Weights of a small transformer language model.
Size: vocabulary 4096, 26.4M parameters.
Architecture: rotary positions, untied embeddings.
Training: 741M tokens, 2825 steps.
Each number is 128 + 24 x the weight over its row's rms, rounded and kept within 0 to 255. Layers, rows and columns count from 0. Numbers have three digits each. The size before them is the row's rms in percent of the matrix's.

# layer 7 MLP down (transposed), 1024x384, rms 0.0862, rows 9-57, columns 192-287
110:162123105132131142128156140151136154148100154162136162123128110101108158171122167097130120136145159134170130125143120140131174107123110193097146151128122108141098152154146112113144108156134160122177156106137096068136158184131088112141139153109152097136125110164139137119130137148135189121
094:121092159108140075089173155117146133083164145144094156134121103133150071098110090118105099127149112137165110079118109157103108158135130130169109137134124180135129140131116123133087121167109155099120061117150129141127113161078135114112134131094165126103130128134145136106095125140131146105
104:132149185125089124158106124126114112123096173123128108081109121195111136113126143124135149148177152097127119159107152108115190148138099142110131113170100124132099128118093111142090132133103116126144129146141151140179088111110134118113116130127164066096140176136085193113136131100093107129
096:119136130119085151111138097130143113078107144126130176155157104106160165093121121128084119081104139127096134087138177151129142096114163142111147132131127112146108146126134099112109126075127095122109100153105118146144081167141109130131076182106097153113126153114110159133125124167172133097
112:172113163136107143130132148113134125104178150130132144122123165111137107130125149102112122085116138161147133162141155124108126119103119117116089099098125087127145115101100135085133125116124118105077158072121146166117126128073074124115131166105111110153154150132127122109136148107181150145
093:108129130120115144118133116111104081151127116136149146149111121077112136149117119110185072116104130119092160149146135121142145120122147120164117142157090131122161121099151121133095165148145120115173167129090147119117140119138099136137138128148151161111152119140070162148169106110126142140
099:170147160152139122117127096141125148126120148132106132118116127086138189121128139130144132089107136102099137117105091125152138135130123129100112153109103120132133137143187152120135159118129127152123134131137134132114108075124167136138106124151160115146101130104124170164127147134113167099
098:135119124161127118158115143100086096176100143108159174159106097132125125124142114123097144106143126166131124091179116149133106090100098132122126130103156163175089133131113144181131143106149103119121101134112153084101125131151107141125136123142147086132086157147132167107108104094157122110
095:121105113172114126140128104137133155119116152166111126146117141170085138119161127150145079104107146123139126174102101143100121126114110174088098100159113130120147078112130137139140105129123119089155183095137129138106170129128121086138110066138140137132115068100095108165170108146133144148
098:126133134123112139079124128143135174110118108094142144148153152145098119147110112114050114104158114150134154139091149148108132146142042167116165150146136123120160132117121129118134183128130130133154100107132158115074098148098121135168112091150171129070109113149161125126112160133098117122
104:120144148141137141136130138166127141099141143111157107125106144146095130153144151160139120155100164140139105108100087125158152161117121089134130080119169113133111184168144082113149095124119140115106144146133139126090110126090111150111154145113086116109160121114123136136119126144070106087
097:113122124100086178127143156107079151108119152102120132125155124136141147127115154117112148082139119136124115107076162162095138154148122138128124130146109147113124118134125165109130123103095128166123132119096116139074123125134150144160172158079160147131098122124118146108139127109153139145
100:126113138137167145140176103160103103132128144137140145149167166157125105155158141128106124135095150137117147127098158135084113117154094124116129136107108133135133144127096114150113070103137180131103155120076146134135161136122150119094114124119134118105097094113135128119091178152127148065
113:125111144111143113096129136099155117158110134155153124130151135115158136109121151104112125107117102113165128111108108113108108118158122136120112122139165129150077136098153110150088099148138158149067164138139127140142116132089129105155128128149139097113142083115124143126117136133125112116
098:102133115124134150112116171116173085114117129123122089197131142097141102145113097122163134142083101134120074123155103099147111130159144153090119071103130106158137101135089128112113135144128105099130129146170139152129128112137156093147086117113136099132114147133118108148105116139156097118
098:123100120123146137126137069137088139145098110124136109137152143076183159148115141111101162141143095107136144128100143154136122087137137179109166137136126121126133150117139153142157113137152134071123110126118076122119123120115097115155120122186138152130118144160153154121142125104138142119
096:131100123083130162162116161106101179085154155125155111124149106096164118142145114108100134140131136149145150083146121143145112137110140163127123147158093093146108116087109066147116148143105160145066137083129071101141149137110097134145088139138157112159141137168107132140119138160116140104
094:144163108165148163113103107130137131128115122155145151138162163129146091146158123151164100127164103143084125124091140143122139126124145164120136106121123130128134194117103154118131059109108117115153122137109117119109127121086158114121119162118122079158124108119088137132122141102136175158
098:131163155123173126135121107158132140112143123158122119183099135159116164153137078109136140134100078127164097120155114158148127121127100151119096097142151172103122092100143136096142131139135153137119130164145158102113093153168152164122114109146148118170106107148133151097098115143134101136
084:103108125100105103124125107132142113118165128124191165099111133105173093119117153128212134116138106148144103136162117133120150126108101107145130093126116089113095170095118116089123097155166168076089134111144084172150089089097139150167123164120105171155145147098121170107115110106139127115
097:124088112108087126163149148164141101130172145114152141143119173119141137100146141139134174122132102140145096093138109122131164169112124165129132113103102144120183157131114174139114175137123141125155096144144138146093140164143084151118126137126120132131205120129114148139115160128139140138
103:136162102161133118161162144117132126087131168125097113162160134120151103079106110126092089107127100144155145111107129166081093084140133126143105120125126098102133116123142154086136111106098088079118131098176147135106108148094153129101128111153143118114149123153146140112160096117116134124
100:116166147115127128151153109171156113103132145132120132126109119109100131131106137135147170095134120071132104121129140138102108145174154147131099131127119133129111094184125115098143165104107098139104105126144129141131115179141156116125130145096146101113139122145130075117162111124098147144
107:111129170148095158114147147183070118128130109136124110133107114115119124165156119141123142148108132123141131089136127138088110090071146141109143122166157107132190097094121140084133125153105161098121152117112125110134133143098126166182103146169123142117174140087124117157132148131112127097
104:126173123146105137136099107151145167131093102166193070107154081105162105107146124165117141113116144134082103143133151122101138126133149182127185118070158152153138113139131090143110169123143153129163146101120160108141092130108125064127134134123141122111135153102165106102136097104144128100
104:101139168147115136146134139088144133146147124111158099122139127123124179086147132129137134098116170134080139103088152120126128149118117103170081131136156088097139122109128074123170116149133144114146102135117114140141135148124116183122144131159159155083140155122164130159115112134114156116
095:182151058125134159075139132145106119089129159139169134164101125139139142108121125130104149128128083157124133081079141095114127134138168171146146100120157156159102122160089137143133100133161138158096104128136107069130125161107121147155121140132179137159138095143156101144140114123137089111
098:133109086159126114188117164098152167090123095101104108107145156093129122167108126121125134099110129095114134161136094131124111146130161114152150151127138111102126139126104136103157143110131110101138109137099174132133118124145138135166131106082117128125155156145121119191127100089158092114
101:092126151115113138146123135116104139145139132078102122163063143093124145127134166089094153149105120105159167107121102132087150107133147122119143081152120114176114131132130149164140146132110093123117134105122161134129120124127124155133088144167125127156119135169124104143102116103124110142
099:109149105111118135138084162103106134137172156155134136133135062185138114118131086086103152204111113172156141130100178137146140152107138136094127125138116132125162112072062122153109113146089139105141102141120131122135107147107122105142092115145107090089102119131122119127096112110097156088
104:111130095112141100144135150111162086152151159155139150125117151087132122107106116105160123144123072074140124089140136123144105110125119126152120144118112117122130112133114169131147154127085122112120150112151118138164116134118150149165110127157152110161107093140089130139134137122145099145
098:106090143142120118162130094133141194100137104148126165137154123115144139102140125142124071151155134200104128145158136136164179159175165123085093114115169099133124112129103143130144090081103085157111113134123085148114188143126134146093128122096093116144119128155107143138108127100119141139
107:112107118125149126117151089117125144108104142158155138139126154097143122109186134154102104138143082111078119106116143123128130148172130129102111182098145162107101115126152124115135108078099145115127131138141177108154127091125116126110076131129125113140157130129143097151144104119112137123
100:136118140102129095137144092142090044158159168132174140079094144128141106098146128123094095084132181156077171135136124162110099146115131134144130163145130108156124115134175123067139168096139156125126133196155116135091133101177097146114117125108115124098149126137137150139096119111126079120
098:138099146151121118139147132104115111143141135127125145112122160084123106116135130161141142120113140138124090146141139149084114145146106146111111136181117136111127143116130165127143125158149189121134128140134135113188184102116091125141136141178146099140147107165132106157176158101129113147
096:138126144110132146138155168130098102149198130154099124122098158125073144121150149132101140128136108126123180122130112127110165148130129122112127105112109139140150079140154134124116143068127125135135097129108129157120133154131135142106106137117111176113177147153131151098118129152163130147
104:130132199109148132133097167159127117111097158142136139144157190111134118085093110109109135115101140145099120119140103145118179141144118156131120132084120128153130110129161134109117133111164140192142110105138101097122170144136093132109148145110151168104157144097133137123174104146131101129
099:172113095163109128109138106137102131123119095106123105135132089120124139143102157177101088122112111074115132137044145135202135169076142119142103114119135089127119112117157136099144105111152113141071109080111138134104162108149161148126129132144123084104108160166119138122179120123096125152
098:096157131131096137137132167170116137137148169158129096123115134092118127192108109147126134078077142121136137101124131136121130148101137151140131122148111171136142145090111122157146156136106131128119130155100126167125108158153123140159138143130105162139141110147142139129147086100133103100
102:081150118099156127123118170090083128148108123134132133143090148124103117155147092070129132151140141084124110106133119126137153132120123143085061146169111128105084095170119113130120141158102142142144121159113130104167146142165124163167137127084142130137137140132165145085137110172144146097
099:163140134122102130098115158124136117150090114121107133109136129125083154137159121119129112162105117145149157132100104097142119121116131117131152101128125116155119142222150139145135130117136154140118127092137195116140116136161145119132081103089140164106103156140133132128158122108125107138
098:105108134149134146127133131102094187110129096114156114082107122183168118134122092131103104142124163134127126149149139154129092123088111090108138124171134129100130158169112087152154130121112136133110060137125158108109108138152137116118106158106127092123118144125153110148161155078107137136
099:092113111143142166091126150153112138140117183129111127138155104142096145119117103123100138115124101139154124196144092144122172110111097170145123110120104053130103108108088087110108101132126074143090137166119107115137136139106136118160117140102108141146153142099132137118143120115083157132
096:110156118104142104129120143096106123116114134091125114122108146110150109168148135135112094134135123181156118129147141100089105133101141113129115139173103131112142068137128131149125115114123123122156180110119114124145146112128078112156160154122100117090166117098129127156156126169146148106
098:119115110121148137129143092100125139100113142132140121130158157134104099116149144165127131141105100096126166120104125146130140116144162118107123147094152136145170154119185175149157096095143169118159171105095103132171099072146150166151139164129073123136142117152098155123143132142105135149
105:155155146131133111105117138122067191112132116128116180133113091162146124160167135182136089099120108189119169148132164130157105163129107124096105117131109120127096105145137096106163126119101109101139139107118093156134147103098127088107127161127089081131070136127127117142158143116095122111
101:095163160157133131148140161107153160114110117167110109134124161101149132145180148140088090175135103146126133116130123109119098105149139159136162115103125135123114133107144121174123139122126162112120118159141086092155128118103044110125090120100118142106133140140107127096099136164117138105
096:122123096118076137153143128157095121130079135066180138144113133111113118165143144099119105083147133152160129128067137134150153134118132118110151120138135122134150110118110129187154108116110111134102141097101131147138134135155141117114108135144105122121111124142158128162138108160170129123
096:118145097124103174117124131130104118119121145126159119137154136078134101132128159109149139108147140158104139115172137099129095114135123118100121123114192108127113149086168093103101128137115148118130111113127160151102113098150113156147127091133103091114158150117178130115125166117104162099
# layer 7 MLP gate, 1024x384, rms 0.11, rows 10-57, columns 192-287
091:156159077116131164150147104089109117113142132157116128118102117092106130125103155142171147120062103111093095149153121142152134093143119111135118116114128100141092158133122121030137132095121144155157136137132119108154118107128134093086111118110092091124137147139074129111150200116114137170
100:127173092110164143118176102156135159106135158070101163133137139104151120149126118106142084152139089096157140155156126139086125096101147133141130151103130107103141097139102122116109108148160101122148167176161114114124107104114119105144103144123137113131167117094138140170120163142102123119
092:129140135141106129154126103079123123130126088164157127134125118129136181148143085162140123099116087089180184128067114137148136130127117107154143106124125139112098120157108113129113079161082117115167181122125132128113158150100089113135133119125119093130114122166138114132142133134152100112
092:141111116160124128099150114135141142146110165125158113091107131132097098115107106162169154119129131100100115131114116129157133134117140137131100101141153094089114185155129183134136116105153106110118131176128176137158119102084131131086112161126149111126133109124145110138147150132106144108
094:080134115160122118159112128146137106116107139146101119124135149121144104088137094141147172149114131126132170127085148107116141133140122133138094130120145149149121118121127131132168187110095170138132143136141156160140164116157159116143094121135092110101110123088121139119145119108091139099
098:139108124122134138090129150165106146120168110121151158162099142108139130112108144137129165169102142148053133090114083128117135146133145139169148150124104126121128122096192114090118145151131146131076139139176152158127126134143130120128170142104117119135148128136145099134150118125160141121
096:186121145094150148147137144137135095113143149103160143144116139145155148147128097122127122159122110157167139155093190129130124102192170112129152173180082140111121146114153153147116143149119122108114122092152110150109094121119113136107106120088152127160109128188152101117114141169118184124
098:136145075127103098108127108113135158125131115145142146134153143135107125138158162155099095140106166146101088103145151130109129179129108136141123104118101104119144108127126110127184101122140124140139155101100159134172126120108153117108148097149183093124120145092112158137102112133111120143
100:154115107152132151108154062140144108120142108124118098148119111122119063137143137143102140138144096152104086157137171127132147144106093115101157160114090107126132116070127138125119144138160089089135158132138134127117137141162138153149130156122144129109138133120166144104089147138095101129
103:105139170151119099133169139109152163090180109110138175140122153153176111129154125119154105166128121173065112149098149143115167112098098133127103130121104126151131106135138146096152132120102127153154110138085125144091164098140141147177176108095126132103115152119123126104141157202122105132
097:103164123136118138105125137140154173151152155108140128074125108111140163126116128139089182122101134121129137120175070091084083117127138120137111132115176177136150173129145128113109151148115046133152166142129131153175102116121132157131179137116145159115130122151154144134123112112139114124
100:142109114126180135181165151128115143156154086138141154145142152142143113112123148144115155160127138148097112105132106133106134141054147170082104133104081105142124105110127099145151150141145149135143159128134147133094116126156124147129170149118114103141126122119140100125096143156105117145
102:087121098116122152114104115126153140127155115127119114156117122114119147071098127140146121146103105163126108125112170109153108110159171124121137139121151131101131082097132148142146121137146173138114155119126133132094128118182097093118176148106129125166119098167105170145138108096115130112
100:129155124095151152121111132121133123141109143107178129128159083145133145120148121137126075100122113131114124146122136094133149110149109128163118103138139160144151116126143108164136170155154126120126132122106172105131116138127164130141127135092094125161163138090162134138133133107119145133
098:179120131140166125121122120149183149121140141165114081117135121120095137151148124177141119119164144150141137172151115102094110117136147131141108118101154150138156150163134108140163131142126104165109147137144174094118166134137159161167124111128139132138109126149152135164153177166094108137
096:118097140159155137165138121115124149123133123123110145132112087134134131121141148116120099141120107109111133091146110119121117154141155149113112127121133153182090125156152110134115113196158127113116099124133188128141129084097131098151109166147082139142104153166128118110111116081106105119
094:131129131117124113118126123157100141145125167118126101105164135138129119130158111155141131137103134161106103086163089113131135154127095144126134137147122115156169193106136122090130096105100165126162164136149148134134139162137136114139132135160126068132123142118112122160134189099074093142
093:160142157133168135105105130134133171127130086145112142119125117121112111155142111192101109101149124101127102118156135130096106112133137110162092154123151159131138119153123145121130135140136082076133113148144140114136132110119125153169170127131170090134144070192161156109152182117086156141
080:159118100164135165134095157152116085147142095127164149130143162126179139125093134102172168095149147111087114126140156164105144155119108091136139132143109119150122125117088127135144114130096118128157140160139138108114207135126135127150122132098112096152115150146148125147154151109114130140
097:133121107099127174124144146133161137141116129132104088095127082116120064104149088147135118151162108074165132159114154106151186095142151134102099133136124138148080116126124132151135146098168155149140184148115162107197115123124152152141079156141129083117172159140157141102134116125133099105
104:092106108135127144116165121139131124155168097134122119115125162102155138120085157090145143127157128134123105113146156107140083142135120120152112177125122143126182106109140153143074144145108118136102124189112077147111151140132146115098106129030072139148131160135141133123145104099151085110
096:137105118100091201089120102111125148126116159152144143166136122132136133135159126144143109141143099166156129144168145149126110126099124089128146133119158168108141124164108164144077140103129083119170127139169136118092151161161148125107107142134135133114087093166131103131135118127199089119
098:117137127120110110165122144109150071119123140170161130146128146127131157081151130111134085111159081103107123124144129142118116082173173142177154160098119144150126129136114119137128098169116105103126126117121127131130165120112119151144158111155084116075152144133091087092088125143123162144
097:160161113154136098120134153144152134110158137090107121131133128142161145163108142118147163128099176047110154112130167126146117088133146129127105180103108117080117120111142056126126121177094134095126102119131105102121103125157118118101149145159128150136094159148138127142128144136105135164
098:127159129113100105138104138122145107184122122158127105112153116134155125124122116167182120104131157116148152108137138159128162053131197152175121133123127128104136125160151126138145143135136092129128098141140104114178118113128147136105128095153139134118116113147122100125117103149145162102
100:091103124152148112135171119155111092122170103144085126109137115122139155124136146145144106144133121133119128135159108131119153142136118115150135127104146108156105134127150127169108134102120103131075089120140146119157113127133163126165135092140107126144135122116141129142136152113080138167
097:125114109147139120128102122154133116143120110174098095142110129121128097133144167119132102174109127132135060142109107148192122105147103107137171144119166114135079108108140145156120152138157138107161172120111101123134093126159169110145105189148134139141140159160139121127073142132130151157
100:122076108123140156149113112094119131120140119103116116153122138155114131122111110178123106143089069164126116159088099081105127119154116155118153117147092147083130135115127113153099123154107110097149105134131137128104109151105125153129130159084146162060137084093157121105121137124112123168
103:122112120150162131122113087104109118131131153117112113167144152112126121141151111119149115128133140097095129125163149171134095159177114132180139143169138127147094166156172158153058126142134106119140152138069167140154134166119103155169096102106160188151098101143148145136135122148148104135
097:125131161116106122106107135149166136129125104117129107127082157120155122119153113108130103125101118154093100155099136096144088089122101100102173122124122164150107121147163134149104146139096165086188119116167122102154148118162179130137128142127144132105111120147103140184128118123149121125
108:090137144190141124099118134118130093150139116100156128123154106141091181125135140114104120110110177100123175140109110116152134112116107123093144150089176138112100105111139115134144134149093185146093091089109144111111122079147140144130166127129084110118129126102122147124090109117116152113
103:132130125101094165178116097137122162092138158135123105096142154118148121098095168169120131141142100127103161126167139134097136186098127112181105149142119112126136129129143137112169119156038153154135114151125154128116101098109122102124151136116102097139131148144101173126154142098123132136
095:149128121146139097132147125167162145145149217153127145101120162099173168156117142104113123138114107134131144093135131180114155145100143131113111123174116078135158133119184179148153125147071175099126162109129139101150178118127163110159103129125102126146122155135129119129147098120142102103
107:128113141118132149141112140124187132224126107092098104152132107129127073125097157117168071096171096138098158114130177112138122173115147143126160099126056179087130126164147166153119130119141126149178144155159118118147117148127151139120172101107158129135175141127127126136095106152120174115
100:108180145121102131134149118142178120112103100139136141109111143092127100135132135111148150142110150133083129129140117106164105141109100116114117143159138135129130172167166162103104125163136176122135162140155100122122174084179126094145145118127116105109168119139153140137165147089083141112
102:151145130133143096153112140162128118131121093156133113143125171075126100105111109112147141115172137137087152090126145140123170142150121124120109157176122106171137127088138085143118121145119119104128192106127143155129108142134102139163114113127126106102116138147116163159141147128160126127
102:112152134140131137125144139143132105148101156126157093126098130132133171140121127120111124187122136080142120131135172163150108110099108139115131159124101119107144137106065126139122143126123139104116170133159108147155132094139155129153157114126117111136171105115160110125149132123102136102
100:134101113137104116115115111128095110123133121148144115140113132111098114149137153112143154124145124132140120156097145105168156113156138146120179122133121131117174150155123121165117063085106140174117151134140120082111128156125101135060133160062123156132154110114169130130180132142128127139
099:163143101132134129135130158157131133149136138151145094155106109094134126175115130147174107110123117124111106083100076165136135118146180161109088104090136115185109117101091110126161140153089141138139097144127149115069164123125089079148164135124113131087132127131132158118136097143163111136
100:171157129110155126140106170096130130182128121101149111146151125139095103067150127140101107143111105091097113161117125100116128136156069079099110145142098118140131116157132138163145150121099102119137151084122150122105122119157117124165121115136117167140103121153110127107108098132127134163
094:149118147181123124128110175108147123168147135117124175115125134109121131158102122136160152111105087112129144119105089147120149104136111155152157147089116141139107097144150117157087165138149111106130148161117116116107118152141127141125138069123089070104179115107121131127145117125087146162
094:091110148128075130093087106147173122154153129122153111130144155170111086118161133121149162133139129147094122143155100086115141131153108141129134133119143163102174167125088176132127125139113169117090131137116095149181133153115122135137147098121125070117127087154139101132144116144125151155
091:105141125121144106147132075139106151130132174111095106097126129125118148138143115111129135135154116119116134138136118148137113091111159139128143132122126105125128151117151119167120111078112130137135177097174149122087116079157132116128140143141090100083142076149129128111153119135139156083
100:154077155161129127151123096080094133114095119080105161102108113158141115140148117163141143152128156156124084118130129123148113140130085079138142137148130097136111151136118153157143106138151101114168128155113123106165137112162145097140145157093110114100169084152121132132121140138105074148
102:167125089155149117078142120108129110152130091109135117128115151142109098183099136133137102108102066161072071174142126141138132141126121137125192137104116153086131139113160157150134128103161140102095116139126130157141106157117122110120107116147123133132122168090074150113165130118189105136
103:103143153106139091124088131081119160151093098132108098132053114110132101148121126134120207122103083141126116142121103125127087078151154168107163172118100115103140150125132118119109111128182140135142107124114147117130193145127173137119133106104074168083141147142135102145132133144116118128
101:133114119133115136120098160176132107171093126124090167137158144080134106136120134138147083171186116106151132188175113123165123115150117145126161128137101104148124100129108150127120181101081104089102139103088166108149128128117119110160172095152117124138130126086187119126131108098164156118
101:160129139132147147126158129123147091148102134121103133139159120112144097158120172112173154107127152098140157124115116134125142139130128151175137116138140137162104146090130138150140130116150130150123139128130161141094156145119144126137172132112126099166141120106151126137130114168126124173
# layer 7 MLP up, 1024x384, rms 0.114, rows 10-57, columns 192-287
089:144117143182163137159120150163120101163073159107142097132137096120131136113136142103105100128126138132097132169100130146132114102120160116111121142153126112136125165135117113141132135154102123126124104159123108143161153114118125156137112160137140129146105133148140119146120111138092131099
103:114137093153106096112107115127130129164129190146122145138099156139061145127113114156117094130086143120101106131090094144131158122151142125131115106125124099163056120132129130140107164135113138144104124135079126159119114124099128145126107155127119132123094136122133126130122133129143142159
095:129136097129133180145164109124154088111133112115100144186123166131133140104131129139116102148123160098103150127098129137160122137114117105101093129139084160096136145118124104118090113153125146108126163106118090120184188138144159127122114135180087073130132105113155130114096159110134093124
101:129158146138092141097144119134124130100155150121099111154172109142136116148097126174144085134124129148176148086148149127145097111143128100104089156103161128097180158119123165127131099087122140147108140113149132121155131133136106124147115110111128148116171151155132134145134132119126109131
094:118132117120115108147123115133095146141082112132158121092106105138102117091101088139115144166115131121152169172088160090171107116151147091153091175134112128146148098117119152141148147145090130112127142169153190132120123135132177140132105142165119137131158105122139078119152114131090127147
097:158129096090154138102145162136130122137156142066112120156101117133111123145140149151168125150160143143131109141154127114165128150140129127128123150127142157149115150120097156121139148135080136091123143109134187114095185112153133126151116141145128167152104087112099161144116150112125090136
102:118135145143151142131143126113117072137136122114142153141134106135117170130138142177146066164158178121104146169114157121117169134143092150099111067095110117131101123111090111145120110126086082120132145125138130160139078117135169143146121141114075093120110150131062160091141092091120161132
097:117087083109141134110135122155138129122150147139154141127114163134135151137127129156113143152136115142111125140136160141151095142137142083133135130098164116129115104125125108125164109156142146154133098172142152160084116129125117138095093127134147113174133155131105166099089115114076123144
104:123156083136096105119115135128131122146139165096121174105156155141136098162120109122108153155146152153125168095074141106118104142130093142111092130153158110080137126127138120132156147155106147099133099125062120115110139127088138111184127139156181085082128087125140122153134126159119118095
100:141118162102152153117127090100124127161117159126119093136165140108103119137164139143186138114115124192163152131142138121145164160128151146149145095147042122148125163128149162138096113124170164119102095142123154121121105128109103108122123192140114078117111117130130134121108106101104090108
103:110143135120158162105177135144146156091121109152111143123117161094179182152127094088121146117129103101151118105157096111116081106093102152100092089100152140096148123077157134111136181106152085154135144137130128137106135148147186129151172134141173112158150100136184131111155093160130128112
100:147153145109133100136105130116100134113080132083150114121168085139126118147103147114073120119136147139129090114167105098063134121140128145126178139135132106137121145148142175103132104094097141158118140118124161118160123141168147147134123123166115133143087173124116105143106116119117109101
105:157115144157156143111164115146127140100150112110170137127122117080087167134088113128125172109123115099105156119142136125163114166129122107135143119111155112148149137140112096093149123132117150164124113132142097113120155127139116091132098124134089120133107139141134119137152120101096132111
104:106108126103112163115121161165121142147116104070105133130129149149159089148119109132120102102233118113132129175143127106098105113072137141098124128154113115111144144129152095192128114137171134104142133137132157120092147130108155150129119125150127099101145119168129111104108160116111174103
104:126132114122111111107113122095176092143128094125117118171174139141140144099140109135126131155160096128128103099129108135153115173179069121117131137144113091093107165113135192169130153163149112137191144146145146081132109133119089154136136143135153113190156135108127150140102166123145131150
099:135189166128092114116106122155141119100103114089093115132117094120153112127124198094090149094168119103084116106125082105123115114136137139103162087115180107119115102143073133101121148122151111146175117161135128090096140130138141101098103109115105139092155164149149124170050114120145095172
094:105095099121121132181140126115120118129137166201143183098111152138160122123104111116111165121133134126130125138128142132125102136149122075151146144107081183132095106106138092139152143125134101116131097147121133133164176097133123116103145158112182117145112136136113163124165100118124096090
094:133132125149119148119086108125135148118143180152115085135179193116169109101129138155076136153095140147099126158126127123110135158120149092131128154172106112151107121149142096116132144158163109103162144106195145089112113123143151104085120124125138106162145119160127144125145127137114147121
087:159141140156097164135136159146153101148129120162116099205161135112090161144126123125125130130105142101065110120135100122110113154124109171152136137156117130125127091129126169098096128118090153121112133099123158080189078174148115069097130137134107127094121099149097119143177097110107105138
098:161158128101119116128137128140084104112134134160129137142124143129171161087094141172131108101162097162119143130134100100150134117135115124074147116147134121150131130142091157118137144134130110137170151137138086131135131127113117174181104115152113101112133150140089197128104133176115150145
100:098144124115160126155111121175119137128094110141113145163158100139145146155158151145147113116143116051118115146129165133082112116150077166177119138128142122127107161120144164121110132139100111105155115133125127150124129160090113113086115119153128127137120123132128137110137104109113137102
099:133140156131111070098122140150115136100163108115105115125120105150130154137140144137136124126103109119122114121161121102109168088158176105136151150125148122144111141122101137128139134130130174112123147120140114129194120172118139131170117107112118133090134134103074126114202101136169084112
099:140157140150094144165147148125162108139096111114160128130120105128135120144166122152124164107135094126187103099161101150106106091148144176122147134163084120131132156111115098160117158164100125119111143165131174080194150116137157107128131130117160122097152151103131091127128096106147084118
093:127131114107143140135115143110133159148100136170081138126182132137062140110114159175090173105110133163147113158115113110130104126129123135131134097115132120143152153133155071114084154079144133114118144139116123111162116138130113080139134116103145124106144149083135111095137126141130121122
099:144139169100166136116136120118122149152103103130153102142137128122161147155171122144155136113118143116120161121132135134113116093098113082156156122140129109121083098087140132095114122122116120163178096115133153140105102115094146131126122158121185096117129170185103105167155104143124159098
099:088157084147129123094147109138111158183122119113143102164113149093136125149137144106159136135071107108117127120128137124150082155102130109115079127132060103132100143156110177140172137120114101117165120124128158176126167078124112112114166112116133144089101122129123173094122082122128150141
101:132139140121124124137140131082141172058146117085093121071112124113113142144126125107133123093110127123131153149150132131100123144135131154146157111125123155125139144150119110109084144123142142140134107099134166117100108144105135133075105063153132115135147093149108121116168138149131169132
101:141099155049143120181093136150079149118107153118109099071105146108097122137141125098093118117111166132134150145130127169165137114118144143090119102100118157180143108159116093144150114118069110138146153165101170145107175110122079148131100110107125132149127149108156150102107164087117129130
101:145110156120138122169120113140129113087133113105104180156116094165141116136081136125139108091139118136127149138141134094160148156086158163164116148119116092115176159147139122100204146177136134195112108152115106135142128169095155104138163126133094157129145121160136091185130115148128098151
105:116077107189158133172075134133148106133141161119126126101126146124126093149105114153128125097100127181149120110164131078127146117129137105069107171179128160107114167147168104153115101158117149143116141104120094101116124155132152121104116081149121107138117168098110176138173145158136126120
113:096092157128123097129111174125131146117075132127153106091149127127168142141136132132114118165138150133101145128072128152147143144122105165120119123134142157086155126082128161145125096141136136141125118125140137137068176148092120117148152092172126150095112152110101176139130080106124105131
104:127101146134101134149115106132108153120121138129127117105156109097126129111139116139144123173120139126145130147151162084220134109152102103147054164096172161108125136106130154146143126118100119102149130124136141132107132173149110141088107122093108100131100128128096085086147117117106128147
094:122151117084133146123137089114126123169133135134164157113094130142088103135100142118162128136108135134151111116110137087132114121104117102151149125148130092075082113098143085109130146149118126127170128111131178111138097130116168101120130111123108171126066121093084101135145105133130162138
099:103098117162141099147117095090092096104118118141143122099102124114096168151115092151148128097086116151104112091120145129105120106150083091168136139168096094171084176127105120113085127169136135119129115121148095135094154147113093183154107164175139144131131131132126095106125123116173117106
092:091131101140139118154140129109142118092096166124132167109130152079155143135122137110145150116151144152126090128174113106159119109118156141110116114111159128118152136133097122099087150126094157147122140119096120120136161124150149133156104132136132148121152140125132129130138141112087107130
100:135135160150127113076100118091130127127104140139152126131136153136114153134137103158151158136125149115069080159112124120116155145112149123100140113106155138130106131139124135162153138121132149137133150151086119106096114133113125128146130122154154116140103188136097148099111140125093132126
106:152081119104156146102151067124134096111140100132148131097117124130095105127102156156158067132188112116123165138086136123152131199113115137151114135092113134159125126147133130136111139107116133134143138132064143102131099126167102126147120145115140138119142144083168161092102129131146123144
096:109127103150129161106096152117123129069162120105144133151094129101175071112102106092175146115146164104107104086112158140119111164131086150104113132139132160172149106146154100136113140149122129138133124085138114152151154159125121137148130115134111113149111133137155139142157170124102189091
098:164149136109090159169160135119113120135118139114149092150132124150133138106161096176111126131119080165121113140149156156125147116133146099115138110108151117097061125117141147153110143152138129128115101137121084100099168138123114151135129160168102099151138127135090180150157102173131159071
101:116134111140126121136114133185099130172174119123139125093149070117098173143106140133089109106136152129137167110141117102158103143088120103101164094114120134140135134155179114122113116162118142115144110091140147121137135143127158150128167125114114117177119194153129127160103121090133174100
097:170102112121153166153131132121154095091128136149158106179133117134115164105117113134165119146103149148137164091114159125137107114145097100137105137140135120131159123168089131124140100132093143122111139128084139170146167102139076093113133133130126117109072108108126126136161085159147133129
097:041113111141120087130106160161120071131107115085085122122120099113140120123141133068105146158102118112142127160140130115158144159091114096156096121146106145097116145134094134114127106129118127128150135133102128150120101126096166116105155104152108124110111133123119092098128100129145149110
091:133134135120147113103107079093107173137157144135129153148138130137108113144148104129142137115135146135118092114126127153157114164122152152153127124144091159144132117108139107146115126142126156096097150127128141158104091087125151160092141150101100103121120118134124201135159105204149135119
101:145134145110154130145146141174095137123154134113116094122140109131110145104144136180086133131142144179121129137138112113127144158107139122124137124127112132106105124150143125145093103106151147139122144137144123125145141117110094118165132161110165138137105064188145171169114108160158134106
100:127108134163118118101091086141141149132149152169114128112152124142124124123118123106144151117143081149139101155163151116157143116120119112135150110096134104122139112071144116147175125098111123132114145144107118159133106114121117146117126121103117136158094112162138100137145127139086148162
101:086110127135153087157122164113159096087123091114149131112127151144168180133161121088158153140114143116113139110123128112079110107111130124143136137103146095132174148109140121107145102109172116140159096154120121054147132148121123129175106111130106139125149126100127149155084130120101171097
101:155105134110118141090141106152157166160156152078125135100144180131125124150137121119123119135120161132101114136129108109083165087098107096111089157140177172164123134160160093162131144168160102109105158123200172153148134140127119179120128193141136122116140124105132164120123163145113144155
094:110147116117127167121117102135133117156142101107085127141155101083104116094143140117088135137146158146152098137134142131113120109109127136118089116144155123161126148126123113150150121121130139163062072109113126140108118074105163106140110121140133074143155129102162104111120108180127177151